{
  "num_attention_heads": 3,
  "norm_eps": 1e-05,
  "tie_word_embeddings": true,
  "init_std_qkv": 0.051,
  "init_std_o": 0.00931,
  "optimizer": "muon_variant",
  "batch_tokens": [8192, 16384, 24576]
}
Each number is 128 + 32 x the weight over its row's rms, rounded and kept within 0 to 255. Layers, rows and columns count from 0. Numbers have three digits each. The size before them is the row's rms in percent of the matrix's.

# up: layer 2 MLP up, 384x96, rms 0.132, rows 5-36, columns 0-95
# down: layer 2 MLP down (transposed), 384x96, rms 0.105, rows 5-36, columns 0-95
up5 100:072145099131127114109104111104187144150114117120117124164134146159107158057095106132141219160116074094098119124144159115183130130147137157127156190095101110172153151123129097114125120139122142128097178138116134139099033104184193140085118173142110124113070148056134150100136043130158124125
down5 109:196172164156151130091151112120166132162175096067147078113132104086109143171166136135112136120198122126181144150121137118099061084196139094116078121162088116147166125128138119161112154121142111125078145090121109156139108113082077119133123118078052176165153111185161162151096129105093085150
up6 093:120099133150078087123165098100140111155065149128117181091131149130069060108076136153155166135167166151169100091156119107147164100163111185136131178188141129095106149107077128125103078119115191183121167123167126133152151167120168181115158125158101123074162149118111182100130136100133058120
down6 085:149125094141143169101198130122100139116115178087121149120161129137116086169104111125191144138119097141112110109224132098130163104145125143122137204116123146101099067120046103068094154116108135158139146169113125132148151209137135142137072194112097156134170080133102173116149154099080102102
up7 108:181134080169107170140102143118090139114103156101128169071098158124128128161147118146137105202124095098075088190132125138139125122135134123099143107122167112199128086156187176119145129110082139114162132127092105108122112162051095125182115136164122143137083033154157144127198127117103066107
down7 107:198152109114091162148160146062124151132123134123130157107133119177188145152145118088134095146125081141061088147147151098152103091133141049127109146145133193146105079130090109182188144133124152133117208123125091064138139137113123158159107169139122176111103048107167163100127132090088110115
up8 103:109135123102150121090158159083146127069136152143140134141132177081171103152082133090096087088135093145134197083155129148155154138122154135119101132175189119127094083185149157118090126201126100125096152155069109167185151135165154114176134129115130154097144141155119115127168026106114123199
down8 100:103119166110165133123129164100123139121149089167109202144155137113134127126117165142111082147082124081156216137161164102186122107091153111095158124122150139171148038166116116095109106122124153120101159089020097156145170117147156188144073143107100147076116138161106119113169098120119094121
up9 089:049147085092084124115156127142120128174154197124177145128120143112107149134142169113152159092140066127150099176121088178156206139127117104129147188139139122085112130132121135186049203126111072137168160123092133146220084123114105127139150107182133142119140080118156121122138115117158135127
down9 074:140154148156131143139162131101119130118144130149160123136114097082155154141126171167083099088206093156165074136153098121117099113100096139101107090133158096082092178146148152161122081139104067090151175068084136128132145167122069148189156131166161147113144068168093112131082087129052149175
up10 090:152153101089104089085145100133129145174079168126100146085161112117081112134140141129147147161113142155148127098178128130154114167109113149095084165163202152074139114092172100138169140056144111116088078085189178184160132116183079118125143107137163074146164097106094164111117066088158113140
down10 090:122133093129127164096102088106182132157081131142124140141101152123110082085102039189104139140115138095099155146129117115149149087128079137183136170144165082172112116100105123142134170130117089099168148109161111149140104133112213174054096142172121162127097098136178142140184087139178061138
up11 122:123123145093096169124147127084103094117101110130100131147108071157125076143137094125087121098149102145089101102138206168077135084128098125177130052120147121202104118164182139171135151118141186157132104127151123163196156182131151137070125143135134106151121171185177129141109130145132054076
down11 133:177122144110118133123139137096088126091105103166131116115124116159115084150152088156067091107137078107062092153150175140164184124130085081149151089155103078177171123137172147157157171135147202143141122121151122205134127134130095141058074105138134119112135134193158086150128134192141066120
up12 114:128171139163080103118157100121110146146125118135123121142090110173074095099102096128220152119127176137110145123121157069160102138193123168060116125128066133091149118165106082136172116121081174150071148144109115149090147138134141125043169111209090109196126098110135135117152153128090125118
down12 113:113136162096122101124146136117085120174109149174173100099112128134070087129105138140190148140166176145212155138103153054115112073132096163154122127104098107107143157166093106133116133138095159140084167109126114126109098150085172098043163090153117150143123134138163144149209160135062129070
up13 116:072135161135144062126149152137097153138141153145140100129201136133078198151173170147173151091105086111130105122079178091105144111092140076156142123160154103160129123146165165170102180135123100077150224111097139093110109132147136142134149095103135102081086118210115156163107124117153162106
down13 098:071172177171145048135190156156076135078188142108146110142154146131138135131121181128144151133106104111135133053115162104067163133128066098146128104115178110167129153148170169185088082132091135111148187104096110128084115121112102153170133114092096132129125113177131129178096082103139150095
up14 098:075131124126102089112116108111155099101120077127137159113106193143136124075087110207180106141130156156114084144103153188092085113122157137112141117087112156044071181150180164156109138141086141158108102133165125118086089132099141170169163160174066165129135127095145091145133149112150162072
down14 103:095091166150131117098106181128126104147106117125110137112152191138077116119090091156146151186075102202126146060135119184123123155098118198138063152120092073132117154150190164120111140132126086174073161124143131167146155126065179142121181136159109131117087138110133106136104087085102168096
up15 114:067161155104047135137150120124165132169126168098163114089139126188129134101111142127082111122144117042134096131144097102137108118182125152131105152106148197145114184144107177128117142138060174189135055099131103120150105156082133082147152143212114166133161153119114110154154088135159152118
down15 104:126122096102083148184101130153153079142125148135162118131121145147114132108144098134123090144154107047050120143140095132077122126139186105183126123130182204136137121133128166178074096111129133117127093122180097185184086119073176146134111095177135157155123131141124139135126089125093217076
up16 101:056091147131111128103145101093168142065141138132101084163122085164125113136180110199125107098190108093106106134127109117150183081071098161118123122167161108126123155153125155103127118087115090069171168191129158152120137160119185134146107162113153132068072125168140130149132154053139082102
down16 101:036132096101144104075123088105179141116134098122121126129121098169190113118114137173107131159139110122150173135102136070147162085122125124089121072170205155078148122139149139062103049099121141109142158137126196141105165127144174148183134163132128098068087145136129135140130153085187120140
up17 086:110083142092143168104146105063178011138113079147112091121174147112125161101052147127120114154153141156151140109110136143177181099165147141110111098132127073070098178142182150169106150122103132125109122112102146100185161145136101129124192142095116080092154124140147106083082129101145154108
down17 089:119126148157138127117135121075141120167094111152117083153154170111139109062107102105116127139119129138204162072142147157202174129166124155152128128193125057073111178172101134145136162125082148157109086086112100083119110138146176145149233117126151121108122117097112100136080078131129109077
up18 113:143131098113164096173103128183125170097094093119095155115163159141121094132141086076129173138084070152133072098053148092162150144173187163141131176143130142120118122145162140145122116145115108116116160134166120187105124154165160101108153110170160144064126104166167142077073087063151067105
down18 090:119149126106122094140139181160109181109127151128081156094154128153089116173122080103132134153113118157056070066069127085168100145092130146157143154171131158074115110121127139104103095085196130099107130191216159159127147159132159135126136165120110147053101145161164150099101130086177115113
up19 096:104097115107135085125145090155132130099117072111106108104111146145175124078082118173085155087136143087123143142088105161140185099165153082130148095105103122138122155198125126132132165172070141176134095149120196156066149148186116176143192145176109143099202100118174108065126132141132117093
down19 098:108147161100142125135192137131124136132134128089107117108115107064096128141158100095118167197103126116096095102108106091166165153145105177156130134159086099172114165123154147099122081159161124175129105085170163144127202158165199104127146057111075110129165071153067065081104149138099134140
up20 095:167190144129091171100145070074132096164096105149091116131153110167151086086148170103150152138118208174168115086181144123148136161059089124177140139185131115134083158092076155149141089146179169127141140112134122083099136075082175167093102133105157132123149150093101175151112108117133139116
down20 111:084131138179082126136111153094088114083130127118104106157144139191170116147123136155187088090072113147117087083096141129160134106106148079104136118188102165165136124076170105137124129080118160117141136194160125117197117115187147155139079124165143122109183148047169156113177121139076121092
up21 104:177119171122123121105083160146097117105159141179105138188074137093184134134197118087119152131127174093136155156142167154084132087094077118052104092119173143162126128066146156120154162152110157132141131092127089069142106070089142141152121145179171112157127079125109146125197149105184146129
down21 104:174099104153134126136106171137125136162188115175120190119126111140139135138151134079093119152077115093074126162126096124063110139139097103108092060086194152140145097143111123031109173153131139215088127149164154165132123112130092090114119140164144102166171144165087126104161112105122102188
up22 099:146085125110115107117157143123080152169147166147131134117157147116081107097135156153119164127160087124101122142203129161141222142118147089123070104147177159125123111137123162153088171033099093092110145085104114132132120149114151149153074049076179141074080098126117125136163151120155167167
down22 095:135091104146081114123151084156122164120162114203103104092153145084104053104108120129133204081185104123081111147174110211147127124100116086120123126133153146200138161101113133170079109121096098078075154108121110163121129153152114168160127133106159142125160170169087165112125190127120123172
up23 093:138173046113144093095164138117089119125100172133145040138115096135154075110109161159142120117167150196156150114133168168084105080139099100099086115126154088148142157146156158151174120086153150103118164150162141154175118163138083111094151146064140087083118147134130113144087193112150064099
down23 092:177115179114178096096086115152167166127118111114172113092117097092130130160104162070163118159135160094092079111136149162136079131129137142164115138147116129182064092185121117109093114131170180176170150116151173162102122096078090041123172146133155114130152058132145147140109104114152061129
up24 082:135205071172125116117124126159114106161175090080140119130176131154108097134114125101117086134107120157047160127219197073167159123179113119129100141124138141177098104135068110159088120098167141073124113092126141154157144165143057122103082157108065153110128164139148119133104100142119107126
down24 090:105106105101094117098124125148192092158165070101094110147137098145123156139083186110109125084102111107134108128119111125124130205106100112142150098087113168051099105166083115171089135158166148190203107166109118092128193146107130175095138144067120137160099169145115139194166149148155121107
up25 103:148203089116165119075118199111127163048091151152133130157155156182096116076148132166144100171069083176149156136102153124147103145126133145123130100155146111148196134106182159187140111163122159097167156174092116113168170128132143155100149145185128171152143137120104163132120116116192168149
down25 101:083181109132175092097116139096123128091111134167162120113130138154107133118081116164148102164105103177180088135111130091117127111111147142116127083080123142162177127084094169163221096143113128123155158202124105114147139098203091177097164114163098086119152150108043153117081122105126183129
up26 102:119131176135109147130091034096108157164116091149141058120136151083134091123121141125077186166156130155119120135150117182158136160090161157149127148113124192096142109136136171125147150157145130211122157076144092142112080104109102125128163057196146097116134079100072081158127133079108143126
down26 098:121103118073107121145138040134133167142100105110124085126138173061129113087099122118143171197148100167146147139166141143160165115108152110164133171110084163115139149152155171098139165166126111203125157110150109150056104118129092157109184092137163071087147125155084110150114193105114111064
up27 092:130123138059111142065153210106157100087155083146108126073109105164182089141125105120147153188150160165133103128136141128161091206114174105094122089148136157144122092171131109159092129105117142086109137146160063129112124143139082049145131092157158161185140081137102125128182127157109100102
down27 100:182102140112129101141154152149090138087179099104175084099100115118116099150166173112105150105127164212130084138100184144092143114119114137119135181110152142212126155155113070072150056156111106098174095108128069115110154117106147130127123131193117149105119151091150181159087072156149149128
up28 102:080113165129141114141239120104121074157099145146117136122117145137110131113113080151204157090092085125111097150165070107128191066095127089099134101201111123117116158174132113147117168139061178157163093092135174126141128104149138140164142174110098149128150106104109158130132181168163099136
down28 092:126124164150119108133103188154162139110112098141090079185136119142084151081125134138163112162121156090107137088130113066150171111107150098158140209098159138133158143174158146152113165121109134143156114156139087123149157094118182086108066130102065166111093125117162102126088128125177008111
up29 077:195160159157152121107115128103166147169088098175047176112102092175083100137113086127169147142107104131143099139069100164114185086137118021138137102140141118188072127167099143119167098117125133096134140075173119103157102178078144145145170107130153157142165124140124121133150147153144123162
down29 093:128105136101143104200155132140069180105107093166148155132193111118080115118076076183172120129135106165139120119141123116074122148065112120140168156131173116195161149106106163129101094123132176066116133070157177155106150118125113178182150133101152105098113130105077113105157118183069139095
up30 095:161131118075150109105125129149112155134145112062151104158168139178070120137120139117130123108172068130096126142119157175092138145143145099155135144092105126100129147176140077157137177141080140175179083110076102099188122108119100096134157116207113173082183105090148049179125165092130171108
down30 093:107141160174152117172121088115123089146155096141128114125136128154097147094133141065188140201162072115130200093149122142103136108122115106080148150097176079073183110041102124105048150120153103155136143081147146135164136090110149149118154159142115096142160148174123154162089153130080150079
up31 101:175142091131119096101114104102114136129156148143117150148105121089190135144197160154179130156125152233096130093159198150116087083113127130072121106167159159118076074146105167084150148098142060121134201125126164082143104099113111145153128108112152175163132157147075140138105175161131125115
down31 095:133156083109154088141129101092095118120168053211125143088096070123132113105123161119156095140108152135085109140118115129121098153105099149154170134149134151107146084151121140195105148174166190124135166105105147153045078157096159165169082115131148122097170095204128104095115134157104168177
up32 099:098206092116081097129179172127086121152129105121144129079099189178155090112127178086124147147096128098116142100136138130168117143134076068211078112137095117112123121155108123116140093102130161154121076133183124172101170062132129149158161133129199139181193092122124092098139119113148111136
down32 103:146125114187154133093140055172134098114145121160125129166185093105135187133178089138116123121179143138166081156140142084084123149097122105091167131136144098116133137087180159132086132087200134133103146178110167042148109147070171088116128100148120133089128178104136111161058150115144080135
up33 084:169172107103116118124105113125142133185180138119101075171112160151165136150117113143095067164070097084116107118195178111152145177165168114120088102070112104138134155137124117137128110186157107114114088088141059109132166084146059173121099131105162161105124087097164068102177138172156137124
down33 096:131168114085168165089128176085148123059098157171068149130146093070147101124155094095111144148122124150130154126155083146161158144099135119146106149065140157169090112174139080115100159083159062095135146164090119122131086126081170176163165155108157172133104152115088215143126117119076139123
up34 101:138132169125089095116153060147203054076148129219125108116048169134180147134151141140147124136094102153145105140147144116140095119052164135119111089148123161114117112133137160151110167133137106110109161076169153125077124133146184112152163127145086162131127168067119104161112074144167094152
down34 107:105123132147054134151117052110124121127139092168101137183133148096138153123180132158141124190115087066220095154054146156099095099130136143097174123136122147115108149090170135098079167131101109132091155165138123186178104116099169083083120124144154182112121113124091082185139124138154143121
up35 103:077118134113111178083133127123147090146158061054139052101136144188146144098075106165098122089163101122097120130141145094109093133153149165200067171104085112110098100125159182104164101088127143156154100133104142126154154146130135162154106149186118131057180191099125095132144143119148134120
down35 095:136148135133149124102058147143088170167113166176081170128146160082120138154126096059145113148155142165137065135137133093128200141134088122144209124131144114099155118080100118121132151153122130134078123070171116107134093131066156043130139147103116127190104071174122127171090103176149120115
up36 117:087145187116155145094193146168114173087097086068126163110141118164135176159084125101208149114069082134120102176153071120140147111124111152100155141127075124059116138142117153180151087132100109125115179084070155110071120125154145140153158139147123102107186137146123109084127181106157113124
down36 126:095127143138172099126168110213108136142112121052093139145094131159096189132115121119179108211104139143067112154108113175158179070135116138162115139123132137103083151141123150127135109103104089113112079134157200134089149157140126106183162173111087111128094153093099079161177109104111069123